Weights of a small transformer language model.
Architecture: LayerNorm before each block, biases.
Training: 276M tokens, 4210 steps.
Each number is 128 + 24 x the weight over its row's rms, rounded and kept within 0 to 255. Layers, rows and columns count from 0. Numbers have three digits each. The size before them is the row's rms in percent of the matrix's.

# layer 7 attention query, 192x192, rms 0.244, rows 170-191, columns 48-95
102:154137118156126120108116129096102170108122124137146108140114127117128095104120125119121211098159143153170146126130116132139104125144103126141135
100:139149129145149157133120117111094107143094143155117092124161157100153097129155140126131133126128173121099147153123128132120172147136139157160126
096:112103129156128125104159180122109107160138067147102096132096081108148154108153138139118168128133091125157156089111093102121097100106117124136106
103:135119099144116120171137122122120147153169158151133128119143145120107155105185176126134136157132127126119125132141101140104126100175142133157137
103:153136115173159078199140132141156128135110131132148146121118120162134185116125154115170143123126144081153154176141138141130134117097137098112126
098:098183175127153108188126137152093135145156160142138121146122146134107145145127142092142134110097101132144083099118109130123142098125123119117164
091:135127153111136169119145147137144110173168080140148141127142098138133128173140163103106092113124101121107121163180128158140106161166138137168132
108:117109183148115157126091126113146117148101139108118161122109114110110136149092153112150121117142168096126107164117177122135150161117117145120167
100:095092132153146150085124134153167122086104107148105121124097108117094161149144100133160092079151105116144136107144156128123168113154125145096147
100:139124097095097094175139093119106146085109162148105141135115080119137121115107143081128178118147115105127097128123132167121100124123136125163087
096:142081129107177157143140120141126145117109156111140136141178087111152124146136115136141121124174113131132127124101174128124182163100130139101112
097:146085153117061108099119135176126153112109112143171119122127115147181129111125095112117127078129140104129099132103124140124115148147097124142096
091:133134119171146121117124184116174138123138127132137115121166128129126191139116163144146128114105100170167140107138117142165122143162117165116101
097:107102177159120095130148116114114116109067105120102148162151160125153083177110140094169139142160122136098103140125101151123175115147177112112108
090:161148135076152105123091135111120150162119137128121135113164102119103133130141104122153133137114133122128086165083090146135085121127134127127103
092:135097140131104119118116109108121088119116106087134144132143098180128115135151157145116152082135096150133107123139122091085143128116158162180079
098:154114095125104193091124124094128150128094130125149126162136119106136122105114145119070142134142099069161159129155123131122075096127107118131150
092:121159121156118102092102112119119140126105091118102109156134096139143135126150111101122097109131171099119152149172169103140166106114149133140168
099:160156164147167141138103141136130167139141140148137122134134137125126157158126131114148079116120120138150126132094103167116110092104144153113131
090:117144159138116089133133095132129150113165119118116126159092172117153136117152160187108102147128108126149151146139129140144114159125074172138139
099:148095092121138100135078079136166125110151133114156085082117134150119135153106099164117127123144113152110146130159128125108142142168166133116115
096:120113131131115131148185179110163121096127106146117142146115136099125143117141119121112131123100149132090117096104111159117172098124115093117138
# layer 7 attention key, 192x192, rms 0.236, rows 170-191, columns 48-95
104:121125112121102117113115137103132091102098112108105148163114139100132129092166120165150113144139120180142099094117153137164126171129163126119107
100:130120136096090082167119126135133138157146099124104137112140129128103097106165157128128153171134123115116125127186136133109123069136123111107107
093:147142125157137136141094179077145126156121145137122128132152159119108073151063140151145126145097112126157172123099140098144065124130143124165133
096:143120088112107135173179147102111124140135161096091145107127145109083150123134140134153127133107185120116122100112162144153175093124123095116095
095:159117152169148142152141143137096133091112107142128101141126151129118175154102108117121133133139150117123108111156127157133156122113111123130143
093:130132152148141152120135137108092112102108147152118129108166141104078190161141117084133104111111174111163117131161119112157168122164100144094167
094:147134156108140119178184184092117137162179087106123139133128121118113107192096130129111141165130177129105093146138149149132121118139134145113141
105:088110129116170107119157089112118152099139164140128103156152129108179145156111153132133154136101113142150160107128124191133097110131142106106128
099:112109150138079110112139132118109183119132126133137156136112141106098127154100120114120159144097092182131139151149128108140061109135108088183162
104:145160106079140096142127098160161176131144130071113105136120110123161092107143148086161151105152126103098163169101116108148140108167130177090151
097:135135141136114145118118095138182143134082117084146143158142147113087072131146131146143125148130137127145072151136173122106144160083151107081102
100:129097102165096087102176141124151140105132178121144172125116098178143110162114128100137092147153063118142085129122117172084125142131152162153129
089:137113092172105153097117077125119112124111132128102133119143125099129116124130127101120086087135159147095074076123136169175122154128097158097112
101:122122154147144120084112141129158156138118151158119107115132130120101137109116122166158105151122131119102094105120077126110137141107125099136137
094:150127149149104154137118129113162140118139122139138133135097136131121197095131091132164087137074117134161109152108137105080127097175113122090146
094:138134106130074082190160141145116093129135132128103144150129153157086128124089197139124110134140125138126123161119073117110147130079133132100126
099:127135149103130142081119142102094143172157165137138119097149167124108135114116148137126115119127162142122080094088119158140146139098135106089141
093:145132153155121091149109144153102113165110162107142125109094160129146130113091126133095136106129128120143142128111134120099140138123099106157178
096:132157160156134163177122121143128134141131167148117135076090113121121167123109139098139082115136123102190125074157160139121168143155064109157119
092:102119113145123177129138175108133120118123103117160126135123165147108129154105129166128127149145144134058160129130145098136144147154118167095151
105:149120129112127138105124126124173063121116134141142137143116149130122097138116179185118138106124147131096161125135146148127129150117125157132143
094:131118133160098145124162175106154109167108136116136112121129114090125111093104088114149127150086093171127148141136110123118098133082175132095091
# layer 7 attention value, 192x192, rms 0.268, rows 128-191, columns 48-95
095:115140095124131083138097104115136154135128129157157133107161104109160144127102108183122143146098144143115123149130101115139085112125105119153096
097:064108177084135140140132137138098109101145160142156141117163171137112127137133084147143133154126127108102113090086151128114167132140101079142133
094:124122137115157183098127130134104126116090107150132129119136095105115140134167107137158110116106107117112125112133124117164146165108107158133137
096:125130102149108139128118130148123102088155121136112119139143198111151136184136158147107160134153128074121123118120093154102101127104123083134158
099:128159103156101153137090175126147118121143070076104114110139122125124115102127118137112172119122128078106125144092119092150132100126162059115162
096:132135112106162129137102174121141155094103114103098138160105126149160119120140132165145178107160156107117105143065133160166082111156158080141140
099:064145159129147141100160126189059144087135142139093114101109102125144140132077121143131126168137111119106156134128146153158115127162094154095118
107:122094171160144112120170109158159119128159134109139155118147153091125082129101134130154121072166138179113124166126118123115133101130139110110149
098:090136121155123094159073112136134086119149102137142149163096113094102111137097114139123160171106100122138123139131076064118138143117113158107118
100:109111110126118138174139205152127133135123122118129138106099115166117107116126127083131110148125123173138160111100098125106117069143115148151114
103:140123158135149140148087149092162098123142098108157116075155128145155129178162115120093143130162155137083119157111125069149095125133099109107149
099:101150143156160128177112182156147113120121134140167133141149137155113103125109152093123114101117081138091116126075111130077120133121131142187087
099:113153121142213153100102154080115108137080127124138093136161104117122153135100117111140103144101121137100141159126151181135103123079127119085128
099:116102124132074125149131097132132164138114130126099124117142195130135122120165158099133151114124164126093114134117121099129154107105114135109142
100:138156090115140112136155101116160093100128139144123127097126119113161099101142146137111128112124148123126152085083107121179139162143122104106152
095:092117118160105119187143134104071144145167153085147158104130167148128135133140176168169118120151079145127155100098102132099145132148151183104124
103:126140096112125136109102154126091115082121158117118123129117156080163087109091096108105190113133119087089140126145138127164124128132150112158136
098:125093120136124087139093146131108140151147116130101157101112133110146106118159131129144123138125154114136121100127122115185145133130136130120121
097:109141181143158150085141133153141138146130088124138133191123130141111130116103140140138155147100146107150093121121099084098126083152122142120093
092:119157112121172130134146098145129165180122129167089138095130142143168150092118119152097099085162140066111155159096133155122154150133130107162093
109:119125123148143077137119094117136141147142156156120155119185147124133084136162114134100086107106100130131164129134071094171125168106181110120108
100:116139129116122147114109123129154147107134104096127056119106122135117158107146177124111160122085144134149117140110140113121123130130141140125143
115:147149114177117095127119175108092137127134135097161131148123132104095124126140135074106102108152142128108122127157172142137120155081136084126172
091:125150134144108116141129171129159095116126120055142164127151078098122134125110145146128127097125147130103120159156107103148131140116178129093133
110:192131112145143093119131163112139106131100096091152149159104113063130092118103132112142176139132079132112101139117118120153143126129102108137117
108:168119184128121161161119144140128134121098169142099125079156133189154122159131126156149091130142147124121162159113121142156125126122130145107128
094:097125119116133088148139097115121156156096065143115138171132131115121118129154169105119134120146142119141122150135122109101131109099153135138129
104:125130107115138120094117121128086120111138110128100179123123123120108118118112146153159134119096140148143182150112108117138122157179134101115120
093:139109143135104138118132124152105161134118105109141162093164114148141158075115110157123111120116140134161134095053098080123101145119168110144171
100:079075131121086125180150130100099133115144148101108132139121122102123157145145119146140107176116113121108121096142121136096154159170128086099126
096:130155109155108197127165164156164104124116122164162145159113128103133164139115076126143096133148151155156135139101097083159149119150125095132151
100:052133135096151152118127126155137170119122186137144142179128126157143152114146112160137107132153139121134100095146089151156166126135126098169144
102:130129075166106144133109148136105146142141124116130096131145114125122142143124115123127114126121117129136130096127108156125121127152131120173147
097:118179126111101124108124147117147144129085139152163109143097144109083115113147141149128111161142146132152110156124055149143125140132173160127146
109:180115159167182103105129099103153119124112097124158157159152178139127145132117110086127162098162190152098100111158147162104163146149153114123123
112:155099134092074123141125149091180110109111133090130106140132160081123127152125089126109128161140162112128148134148149145126144109121107111131139
097:170103068152132101140155131163137135171177113116125162153131117090126148135121180108156078094076141158058133143140135146079089141096137153134108
105:116144199117111188105128094157137153115131168133161085115152101115109137129112103140136102145133148136105055154110101122121107103160155158119115
099:140130079128120134151105121091120153174151135112112120175123121138133153128137148091110105096127146126124154117163143146128111122147116098074111
117:096113114141114142074163120130095121110150111106103145137071082140143147156134100141159125136147163127142118135121103121103104148179135115128119
098:162093136138117081103100125096123170136153124069141087133109148110107091150114119110153181139190162076152105116181104149157125154111126111134135
108:135102176117124119121138184136150100140113100142137113132120120138151124153094140090122150093155145147119146089125149152128106071144134162140154
096:123118157117182125125108132121138157146119089091171124095174154153122103162134103139062096143093161125101112131139145098135150152144126071123134
104:118120143084139149109152180137129130133087104162130100169126127138119143136143141112108186126133119107124131106118118146106104139157146146186119
115:066133121127117107086070179117087151113086122125137121140103126123171121139117120136110086170131093117160129078103073129114135119147123144124136
108:132127120108105120121153126114127144146114157170163112105143151154086168122100098134141125125114113110113123120062126127126137075143146118161081
098:146163104135112109132135139158093154125106162142145137180066109117135141124101151115119082126127145105127158133090110132105159147140138100111072
102:134126153128123168118138132132135136147132164130127087083099125164161162148140109105196114122126155143116098116122117122166149134113087106090147
101:111098141105120139138170127178113163096098146095118122117097139118109132120133122080169097136114135103126134139126130105107173093113075162128117
095:151131094135113161116113165104146165098080145140115157134162168143112124076159131151153157132139127140140104142133121141126125108138129141152128
103:142142105121140128135125140117155102140165108106107123116141150104124129141157202131102150101129108153133111124109077106119120143130160100122105
099:142127123147107155147139113090162097138159099147140160168144137127101142109151133116134144104153134118111095157128158135055127149116132140131139
111:103130137151172107124132141149126088131109108110149132146118129143137115112100103143124132139137105120154166129101101141143123131156096141104156
092:123190119143115133104116128125107167152127140088168198135101093156147170099155133118148129137105144154155102098159115174125154154173133117088135
096:125087160095134140158100128143124101078145134134122089111124153132152123119097138144143133152150154110144120158112083117140090124164141126089104
100:110122177101066169143162116147090140162148159134131139110168146092150110119169111136159108125151140101104128077147121129160124100126107151143108
095:131123133080146161140110092111163125158164148111125152126104105104118162130166100134124146175123081134124114193159168120123132129132136120117125
102:134094128076139090139098087160135176106112163110141112171139140141169164129132119148127164127159148135128105132157078132121136094103140157139105
099:135122144125116127151101126152176135109154123125129123150158144118121122188117148139128153103130093152136120157133095101112110138119144128107092
097:146101074125138134140134161125100161149135131116131120188135125124058130107107113153181110117123097134153117102106095122113101134148202112075060
094:162139161095136126124179095145160126126152110133173123123148127130148135144105115133138149140138078126091115093112148141120130119156147147106123
107:138123146106136144136142138117138120135116113145090145131127123133133115120169127185105130143135139057120130113111102090164124107130101134121162
107:114129143136188097121165138191102106150136119111155137086113099095132117104138131136147131141137107118164109173121125116169139131170136106139147
099:116147138109098112170151142136113136134167124128149081090148127105102146134087168109091099111131116121112151171140161130143108147128122077091169
# layer 7 attention output (transposed), 192x192, rms 0.247, rows 128-191, columns 48-95
095:128119180090140134109179153135131113106086099119100132119161140128127148130096112145111133140131137099109141111132157110090111134118145176099122
095:115130131087129138145146107134120182119147108111107102139122103076180157112132146117100127133158143125155137129177106141157116134121134143133112
099:165130135139089134129143160130126156090141147124099128137154126167158139169141165119175146157135119135117173161092141157128137088137145098149134
098:142148115128136149113144107108127136117179113086096109111105129128117107151125159148159112087102082166108112101164155116088144147146128129088114
100:131096094115138075148088106094127138087081104126133071136119121119176124112198185130131145104111136182126121129110158143141106156132130166096095
100:134127104157087103073111092155147097136079131106156093121140135110131131118162161111155118058088138182155144130141153108174130120135148098129107
098:120107128157126129109112118125175110193124192117106093130146142108137130177129127141086127134133109122142144129162115101116142144102107133145132
106:170155106102110156140167128158123114147123153148140149094113099178074120124082122101077152135118123094130152105096117152112117175113132098118130
093:106083148123109134119143130120132161148116143110126135136127108180097120157083127130187132109132141130091145175125156136099134148137095121130063
102:168171110144102104089154095103152117116119118145157127119129140099144123117122169126089163110172156117137145092112141142144145139097145081137088
096:163104105152135104149138081120142121184130106113121105108114210127113129051156144131175129130138162098141125155141137166151144122135109131135162
100:165077141112125121100112129097122119164065126116129111101118142127141125138128133115090184106146189118184117108129102155152123113112147120108157
098:126078131094103126150177114161173168141144153132141155165150164125153128094117124100141169090082112132182104119132123124118125139112164134106140
095:100137134122145118122136134133120086100144132139151135117143096112174122107121137140137085119112131098162158146113130117133122180145102140132113
100:107146158126116165141109124112148108141133151151150130143071186114074154115134159129125133147121109177097152141120099118096118127138117111162157
094:113139124082131116092132122080205103117094103121109089118118125129135099167144123148101130121144177127159132115106162072123134132153121102120160
099:129099084140089132163145134130142137171099126093124112097129119114086127104160133123163106121149140126091139118147105116153137127163109128142144
097:138142137135104116158111129141163116126158123107096132113167152146104178133165132146163116117143123134133142150120171164102116156159128124151111
100:101116119134096177172135111118155133148115134122131077132155185108140148166121072085114158138158096104109104133127110170116116142117114111115112
096:138123146157106081104111131153126090116149115127148170125144115138096131164109082111122088149139153151125113168131168132165085126109125139133148
106:149137113127119132152137146162077076119164140091094114097114152155128193146114140098139145153143140164138114137150135125094144140139131171149142
097:128129146119134128116110112145161100075134151157154113138140148125148158148127144118134136128137127103129105142118111116170131141138132100115139
116:095142135141112113144101133132081125148129132165089083095126139119142108120132148133140131154092102100167078098115110100129097130151148131129124
093:142096141127134145146127125136113125127145196138121119150153170135132128110101130136139105124123172136112106192135142115105140143151111115115178
107:094148180120145156120139110134141116145084134142181103128143156139140121153113092116127123137106168160132146091097125142157156135122174180124172
103:119152073089146129122149141097159094157126105150118129122108120096149142115102160132153107153092101122177142140122088107147111109139154100148147
095:148122123102150131098138110151178124107146092116139145116126163177122148119115127190175135125149149122092166151128167099072107163147118149119109
102:127119116120091133184121092177156172143115164105134142101146166123124116144100154144151129158179121144136140138136111103057114074097114078133147
093:158119120117151133156130135112136093115078157137146152122132133084112136141145141116121148093106147080130132133153174184138168090145139120123109
097:121150102097130060109174100163148142132117123153101149112114117161140090099116163149118158101155114137170111135127073163126148091111114188150153
099:139117128161171117112128076121119161108136111116108087112097084136110166103145144103135130135123097104108155130159127154139130142138166126143141
098:104158118127149165133125123108150073173121135107114129119111119137098146181152128097094121118105115066108103158142098134125135125126152128093115
101:121171155136163150113116154086107143148103158146101119099124095154120083139161137120138130101105115113124118076155094120100187141101082148122116
098:189108125132135117107114109118144093124106114143180147112100138144117128150112170112129112103123090115118123120144147110098152143141114119098092
106:146120122101119144116084170126101087127087138095114139108140176155103096150126128125109078091165099082145108131141139132085127154109152167154158
105:161134085098126139132125087101102097093130122170097110125112062130146137100147129158154103099121109150112109127096119119123151144114103133103125
099:131142153098098122115117160102115150085133163149151106153135125148142122102140091113170173196125146118168117127126127129137128145140103103095133
105:133132100139127138143137173151137083148065159147162160143133118159136165127110119136127154161099150122134131137136101121171117135132112137105127
094:128134113117156089100114184115144131115133110113101143142143145129127124098110139136147183088084118136117118091168155056140139161153148136142157
112:082124119150127122145137124113166098121120154111130128129140151128138077167161151118113133170121076122143146115139131111151188090124109094136132
097:148146064168131115133121122098123089151113114131141117141104202139139097160130115160113104101108127158115153161100148168087138153108107162119134
103:135124079129125132085102114112075161183149090140110138138112141131119144097167092109094124126125125130151107137154121113204109150104115094140132
094:152124098115148130130137124122184111167150160143147115157132138169105122090136156136130091103162135147110119112122118121118107136168156152152091
096:108089135127170134141112124154179093126105106123123112125131110150090101101184078155110123150143157129104158126153142158108123089121146075123074
106:142112102092161172112177111145147108132127137140115107190162134128130146195100126165117181114100147175097099116180168147162138131106151077167125
103:127145136138115121142129139100133130115103134107103126094127086129149169099138143109140101115116124109177165091104107130169134111107124131134136
099:140113121157093117120172123095085082177125097182146083107111108102117124101141128135114162076098130128099108081119112104133128115098105118122158
095:142130115121149161148148153073140158095146118139096114199119094131109141130103130126112119166112126124163157127138150172139142136111100146143122
102:118164156159107118126124106103132128099118154146114123126122098093153115145150120154135134148176117133171103098107120143116135145159068132130145
100:151150127109111139149157146123165109070092107072165122139152102105139149128124123126150082122110115116135122127104114164163108148108146101146134
098:138152124130163158107124112162108123152115114158174105138102119143107196091118129185106092100116153098143139108106171139116157121114117111113126
098:182137161138184100139145135166106101098118146127138094117104164152148113148077150140113134152160126124122128116147156164107114118121112121122100
102:102146105116143133152128095117131151106104116086136085170096116141110126131148149089145107140087165128098100141094127119120155114139130111145112
095:141155127095100104152151123135143139151128157129133127144126148097116075110116123151130083127091094166113152130115139105150148117190132146083115
098:150113151126101134126185144133157091168113100171094110117137123083090125163153128108133141113174115096109160127129114137151164145108087101116103
093:160090107124157124114146152073137110129145176131099108066112071150091144125118118117093122119144134141140122165165156166135142129119132140128095
097:125095134150150124126108151131084124145211097162147117119128125111146129154130123154171142127139131121100170121143080111111150112123143151113114
100:189153133136128166081154147091104081144143092136112150129132120137134100118122109127145126080153109118119155084133114140120102137173100101100118
101:126133114115122122090163110122116143126085153099134149078104138164106133068138139131148124108126123112105123132114126121115103121138146061100119
097:144165134154097134110113128132094155127113184138142072140137090118117149137127140078137155101124135170137130114177137124143139132131117113120117
093:131147140095204152142101182155069142137093143138124111124120143091124107066135104097095134119130138137120104154114093137135144160113126119133153
098:163122123119152137148095137144159137136159128122114152117117138144112115153124128080169120093098102141111179157136156160122119130144147113145140
104:100135119146102155133144147144101152120098157158100141124122153105107102145192140148150144116106142113108147129079120148105151132138105127121169
103:107104126126129100112136110156125132118136161110121127135094098076130119144102116114143120129095134104145109106106104134139124113132135155157086
# layer 7 MLP up, 768x192, rms 0.3, rows 0-54, columns 48-95
089:133157124106139142134119126151113109125135124111071104153127141138158124168114148087093138143138132128140105127111114137171121134129119091092121
109:091152105163095122131110088108147128140132106123061130130102160087158158112147125175160125113109148128151133091129126171098137134104149115140138
100:155135125149130089123098132127144137128151132138123171122079154110116158107156125081119129119108127142118148175182085119117138131107131135098113
100:113136118149135120133088094128134141121175098129092122165082125084135184121146146121152148141145168131106144091130133120128144150117103157123135
107:115121137117142120103142149136135149075129119108094161109102080149150109171135155155119129140146124126138095147091134136166142090152119169101116
101:160115139134151143108090082159114149145134082162129106122142114112140143107091110114133131124121208143133145132162125088107142081132117118110126
094:097131147140122106123173081115131120117110098132159175128099135104152120119117136161131130086163154111132121118170182110123154133146152163152166
094:111085124102127125156140133133082164133128134115162126152108093132184138106140097151158114118162124128161139138120123139099177140096168108173172
101:152123125138137096136138139131067179127101123096110148157077110178114169132158089097155114121124119157094139141151103131108111115100115119142130
089:137150108129155111184146119146137125084111113121134101112190094176075117100124116107124147122111150107169174145090154101106136107116163133089095
089:147163095118106107060061149104081131123126139131117156115167117121136126146098112121149178123102107132136107083129159139130131175122134137109100
096:134145129159152111130126141161138130129102137144113170142135166108153130086131158132145133114154087075157131118126122152127103121181138124117175
108:077165103136131112159157147123148133091135110119077062135152159108139152159090147141121128109148121129124136097106141111124175142151137117142136
107:146144166104125110118098128093102116108120138143157121138151104104142109181143132148106150075142123144137126082129072150121095120106117161134155
095:131163139141127118131136177135175124088181117081145179112149106121116114125088097159095120061171081136111125151143158099145112144133111104127128
106:151114128142135146130161127096115119116140135149128168155152185144161132135139099121117120120123094150100169144088157134128139100070168119087127
108:156127107083145157149179088123099121145115145161147122094151144115082162121085105092162147175125142110122117098156128136129152133122109108159151
107:153155136094126146164094190134111140124129129121144124111087093129128131187119145154138147141122102133178157112134080107125094141142144112132122
099:162090118119172098111118153084135149130122130112170147141139150098121159138132134131135135135112094123126112156073162138147128137140122118146134
089:085106116139116106125109147134128126140100119136106086133118155122144167102137123140142129153123124110126144151130110122109124175153162105131128
113:104099147165107143144114136105103112130137137166118117094132113123127140135111115143108128124120128113068140109137140133138139196146158086132091
108:123150123131158103147160121138132124123096129085130103125111146123154139121094157109164089142177153134111123128170108109173148131124141156189103
111:116110149097124135152075133148115128110141144125149160098104121118112129115138179110146145165134113133099125100083134184067115128144137126124142
101:119132113109100114157132133168125119057060113161109141086127079137128128113134146113119113137145118155130126100088154116125117102132075159173118
103:126093134108150148114154128123160096132101133141139134097129141164119142093113162111088138152133189120122191146150120149102114139147153149131129
100:121133104134113088151095147104092110133123132112114105119134122125158100132131101109155129120118154126132135102142165100117152138147123117144141
105:120120102117137153121143151153132125108095101155136113100137167125075151128139158167062102143111134138151099104126129105174117093135143117102077
107:119173117131102140116149161137109125115143124100091101162106123124115118100155091157101107170102109114130112158122189129097138118119154139136097
102:136162117148115134118125120128151109108125135132137095091130105113115101121134153118116130118136127129145141094154122145157135113130137195125086
086:132102143110160133129126118114108076159137139154189107120130088170145169120134162117111130107073145122116103120196143129150164096095138114117148
106:137174102149095132144098155152146113143109137127105115144121116121158103101093109144136144152119148097127165120140102121133183083133125111127095
105:137126141111132143113163183133104105147144148131143160111140117102115137129151116179107158106144139138132164116099084163134080097154148097123123
099:184166117155178146139124161144150125114111118137122119148182170089115113123121119138132152152102090145129144102169145128131127147161135161130140
113:148100172119131130146135147134081116105106105139097117139144078146127136118115165142102114112117116114176115109151133121118163147175146122163125
108:133122130097128142125171129140129124161137169111152125146118127166134127134114171184076151122132112100160152116140152095117139160119154126115146
096:145100107143166134076131130177080134084116108132175123176131106098145121135154176123104141158144149136119109132123140127098116116105135109106109
092:152166108117133114124138116167103152138139130095120083108146111132147120135107138111143128098112131144159131150154143159108120153150135161075147
092:148147115175083101114090086145131140120117102125165149114123125127135102112111158082107142123132153151136156135151156136146128080106139112141135
097:152160105126156145154134137103120127121120148147141104110149158098106126103124090127140094189138136142141110128136137102080146127102133104128121
107:095118123140140131113133120105170168116151119115096120141144097105133111158116064119139131107158114124153102125180137171152129152137103167114161
104:130105130144144157126141108106109119101146149177148163142159052098152134114160127187099187056140131117139130087153171146079130120113156122089139
097:126152086108138136150114105146120144133143129111172158139135129115130137144172111149123122116141108107137173165132144114153130146136124128101131
105:130127111127173135139184110154104133120164156122137131132150177099162118109112109081115147123116085120129126070121183149095129128129140118106093
099:138093112139170148108127134129129143113095163122179128119083176147140109119152139138137139165118121126121141121162162113125066127199121126150162
095:090116163132159132155103113109127120137094137146112106114109147130166143131113104114134096142112128125137147088129125109147098165119119125140159
096:117119131105169152119136141117114121083122137111162124104142146138121100086141085122147122164174099162135136116118144124139141116073123124143129
094:111065160135145117143099121105103113089109155137126149162143120139135136138102125077152064157116117139118145110118120094114114111150120110159146
092:098128138141182158146130122108171119121168136091186097118144115138089112123166170162144122144115103104132118167159148111133120164124108159137130
103:104139148164132168122114138126112144155121132095166168142171147098057123123101127152142130140116123176133137148139113148124138132165116147134172
100:161129146103120101131101134139131111142178137126160156115122139145119149125122131084175125136127147160099094103135110161140103132145116139117164
106:126137146117131117106161115152098108117107116091116140152107118200137169116109059105114129104118104124163164130138138108135117093140123117105125
104:121098126148096148143135148124136157149104102167134129130144107118117107107101109111167153120117154088113120104138068128146138101131122114096110
105:136122146123094120083128140133115117160153146115127113101101132106147142181125130163064144137103105103121140096138080123183127146123130156111152
101:123120122125081114140127134094148113140119155124094131127179106147138125122113132152137124087110126128124182111108171114214092155154129119103145
110:109126144079121073138124133162113101116150079102121113140144112118096141180121161104139107157133128175104105115100144131140100096141166121122125
# layer 7 MLP down (transposed), 768x192, rms 0.297, rows 0-54, columns 48-95
088:121090110139116192167111130086098145112118148114176138105130119118115132149144117119110131154086102136055163086103116141144091137111123139108143
101:167130126154133147095158136150140150182130135156180130126141095184113105136156151140089141120114147104096097145062129108121125164128157135127079
090:128156141167134164107200122115139178148130128150117122151147088135128130129092091163119054142145135114184120142119164109118144144155142156136151
102:146087134125144136134099105119120112076145113124085137174150115151108112133087124120109138110096139116126146118139162147137129160111112123114141
108:146135110148098141097092152135145119146116135167100069129108141119138159089125123141132135141104156089121146140168139099121119171103126124060086
099:117132186167104144147123113141147152144165167103126113109130099130137115158130155124151147142087195091134125118144117141125130151133156054138110
097:104149148127093128112104111103127106149136114141107127128139103136106118109154137137135125182088111160104135134120080135140115166077151129104140
101:156105142135117097103130156131154094194164174149142067120099112148127106087140176137155131084113116132101092147148172129163107160080146081135126
094:126137154130145156138129145135141116112161118122092071115107137137111134082155130126124170146136104135125151163149131158137128167123142135123084
090:131133143148120125122106097142101164165130138111101119150138146125138120126162165113102124147112158137131098125090110146137112129122101136152123
087:148141160114130141147172136152152074123142095161133148062107109136132171138122159114144103131083143137107093115125079092109121110118102138139134
089:105057122073144105134077077111106147185128140115113155138142118101097136109132112137154120091110158148132153091110125094114102100099117161128095
094:161138115113102130099173137129109150120155172112139149148094117098141142136135161126126161162103141133077128137141115172155159088109116158102074
095:123126087121108133158141116167160155107146138131128149138120152126114140122124127100141123121169122133121105153120163078152106143160152122118129
100:117153104113127131094115123110126092115094115135127099139119151135144133169114173132147132149131104084086173168146140155163107123134104132127121
107:101109163147119144098180186144132146131111092122151146129100123127103098151160115121140122146123130152139109172087102130120139110160156109105118
113:118107114174124171106117137123121132151143159159116152154116121138122110153136138122165116103115130151125156114123083143105174098041147137112136
100:134119124107104140132117111121125108122113153088139106163059112083141116191122147137171110135120135138190104145108122159128121127129127132158131
102:139109145117171127147113116143111118149170155115077135110115106084113132123119069134098094115108145189110115129127113121087143131113156144113081
099:169134150172131118137110119125109149167152139148118168114114140141131157089133121136161117096116160128131078142133128129098113107126138097116133
098:139154141115124139138135139129160157125109096110162156153092119118110095151161137117105114127136113122168118143126136135131119093172108145102179
092:146129133149144191119139121135157116137133080127125144154123165091101132128096116087116113126101124137165182115147119146102161141140094113129133
113:149158149131102134134121135130100049131131138157155124117173096173119132110159124165165136116113132165173135144136160123097096129142166150094111
107:125154128167118103100123116083134140143138105100146162136140155109142139110142123156101088145158153157148107132108097134143127136136143121149164
103:164107106117128114143144106118133137121133101096118125110120126147140115081131117161098119118077093094102120142106165115120150152128128131130138
105:163106168136132135140127159118126117118155111137123151124125128114120118125150166137136154176161103131117073138115121096118122096034115143150094
100:132128190125101123122070080139134104169161127079109153172105149144167133155121134096136142098091169145139118119110130147123146141110148136109173
101:137152149107132098092123145113159143135111116096162109077133144150161107118135145131144135112112123135110104137129118119132135137154112101112117
099:123097132064176104116155127114105134115118113151123127147165128107108139153157143112149078156123145162136143139107139106142153128117101148105142
093:135122120137150123108104164096143162109096126117098131142131125108104124107140113071151148160122124109151145091115127095110143105148158110096151
103:125131118110094088080112133108114118139104109128155123127158162166120182121125141124173090142175115117123165066144100135105142141150108118121117
103:146121160146119121155066136131133126126099137157111130151105111100140134103099110087149081142100107168120109133170111148120145136136109114160169
092:112132150092113121087183122141148111155137079107116130137102110116123150131141123137146118115151161154103130105137100106153123152070102172169131
113:132119143101091138112121126166163119129098120141126147151159119140154116142116067146126143119156094132104135120097175155146110156139126099149136
110:118135072118141126138115130126060126139095128149095138154099153125143131123143124163154157115136142136141124157092099120134125114113074134137127
107:124082141093149133169110112112144122148127113101144150075109128123147111121120126134147120125117126141135170166115121099131142143129118113071064
089:115105106126145114110204121075137100127146176150149118119107148143127112092141137164112124131140121063129140117098123151165107130127137108124122
087:174151128138130176126115159128140109118131157147113123137106131142086154134153117127158150147141109131124134114103061186145174103137151121159172
099:144134134104153129132147151162098114137121162101154164086102105136132142157146129117114128139113111122081132129151137132141156171137153144116112
106:149167130115160129103114138120130097145122095125119171112174141152107091127169107144098174142113128149131153127174149122113152148168109156129121
099:150125137152142084162069093167153153160130149131121137135132150146130160148128159095149105139153134146168089115087105103130157115152131198184130
106:169108137127152101137109110111122135142109106131073111140180168141136138121143111149145147092113106109153134139136151128109129153138124066133140
100:151107140130133124125126082146167150119151092134144136135097127177125149112165114138173130190100150144105121134122135099100121120106096139140113
086:098154110162118121174147123135129157119131114124094146108131068162109121081124135103147137108120142102138120168142136103107152127107152136147160
099:118115110145136119144155117111111167091121123122103157147120088111129145145150142123099088141146209162133118144085147121106118177143084123131141
100:142192089083077066099100113109123113134123134080150127098131113101123131104104143138154145150116152100154110142131132127133132145125141104152119
097:138153083123101154083108124110154077141117129121145082100177066114106123139161122143121128069128104112135130151112132116144140158106163117128141
092:126131166131140062126163135174125098130089096140059156117135148144151139145069073134102158157134144119143129132134116127115157134141191139123120
100:135125148145122115111142100127139111174133147095122140162117120098087164138125156138116138169119132145114094072134117068092162130103087127167103
102:133082124102113100118119163143129101139141168126157126076132112097153146130080130149154121124128103120155107126093150163186137170169132172116125
109:097111086168115104130173132121133113135111107137076137138106110157119121106123155131156163137092165116113106121102123098100092161104133157101149
104:135125123152117098087129116142165121126108142099100104138081128175140137114178138094127127140151135126145143124082174153135127117127124137160149
101:093120129093099106151150182146180171152111123131137098126131128102137120119114150140119145112133140113144091151114165132121093112131092094134107
103:141113127121152132138099127101161132132167130083139112150083138120127115184158130079137154143141119151138101133136164093125141089130129081146099
109:151143106126129112105100127101123128087122084104129115120122130154134110140101147057143084088139120121126138142138075124114077125116110119171120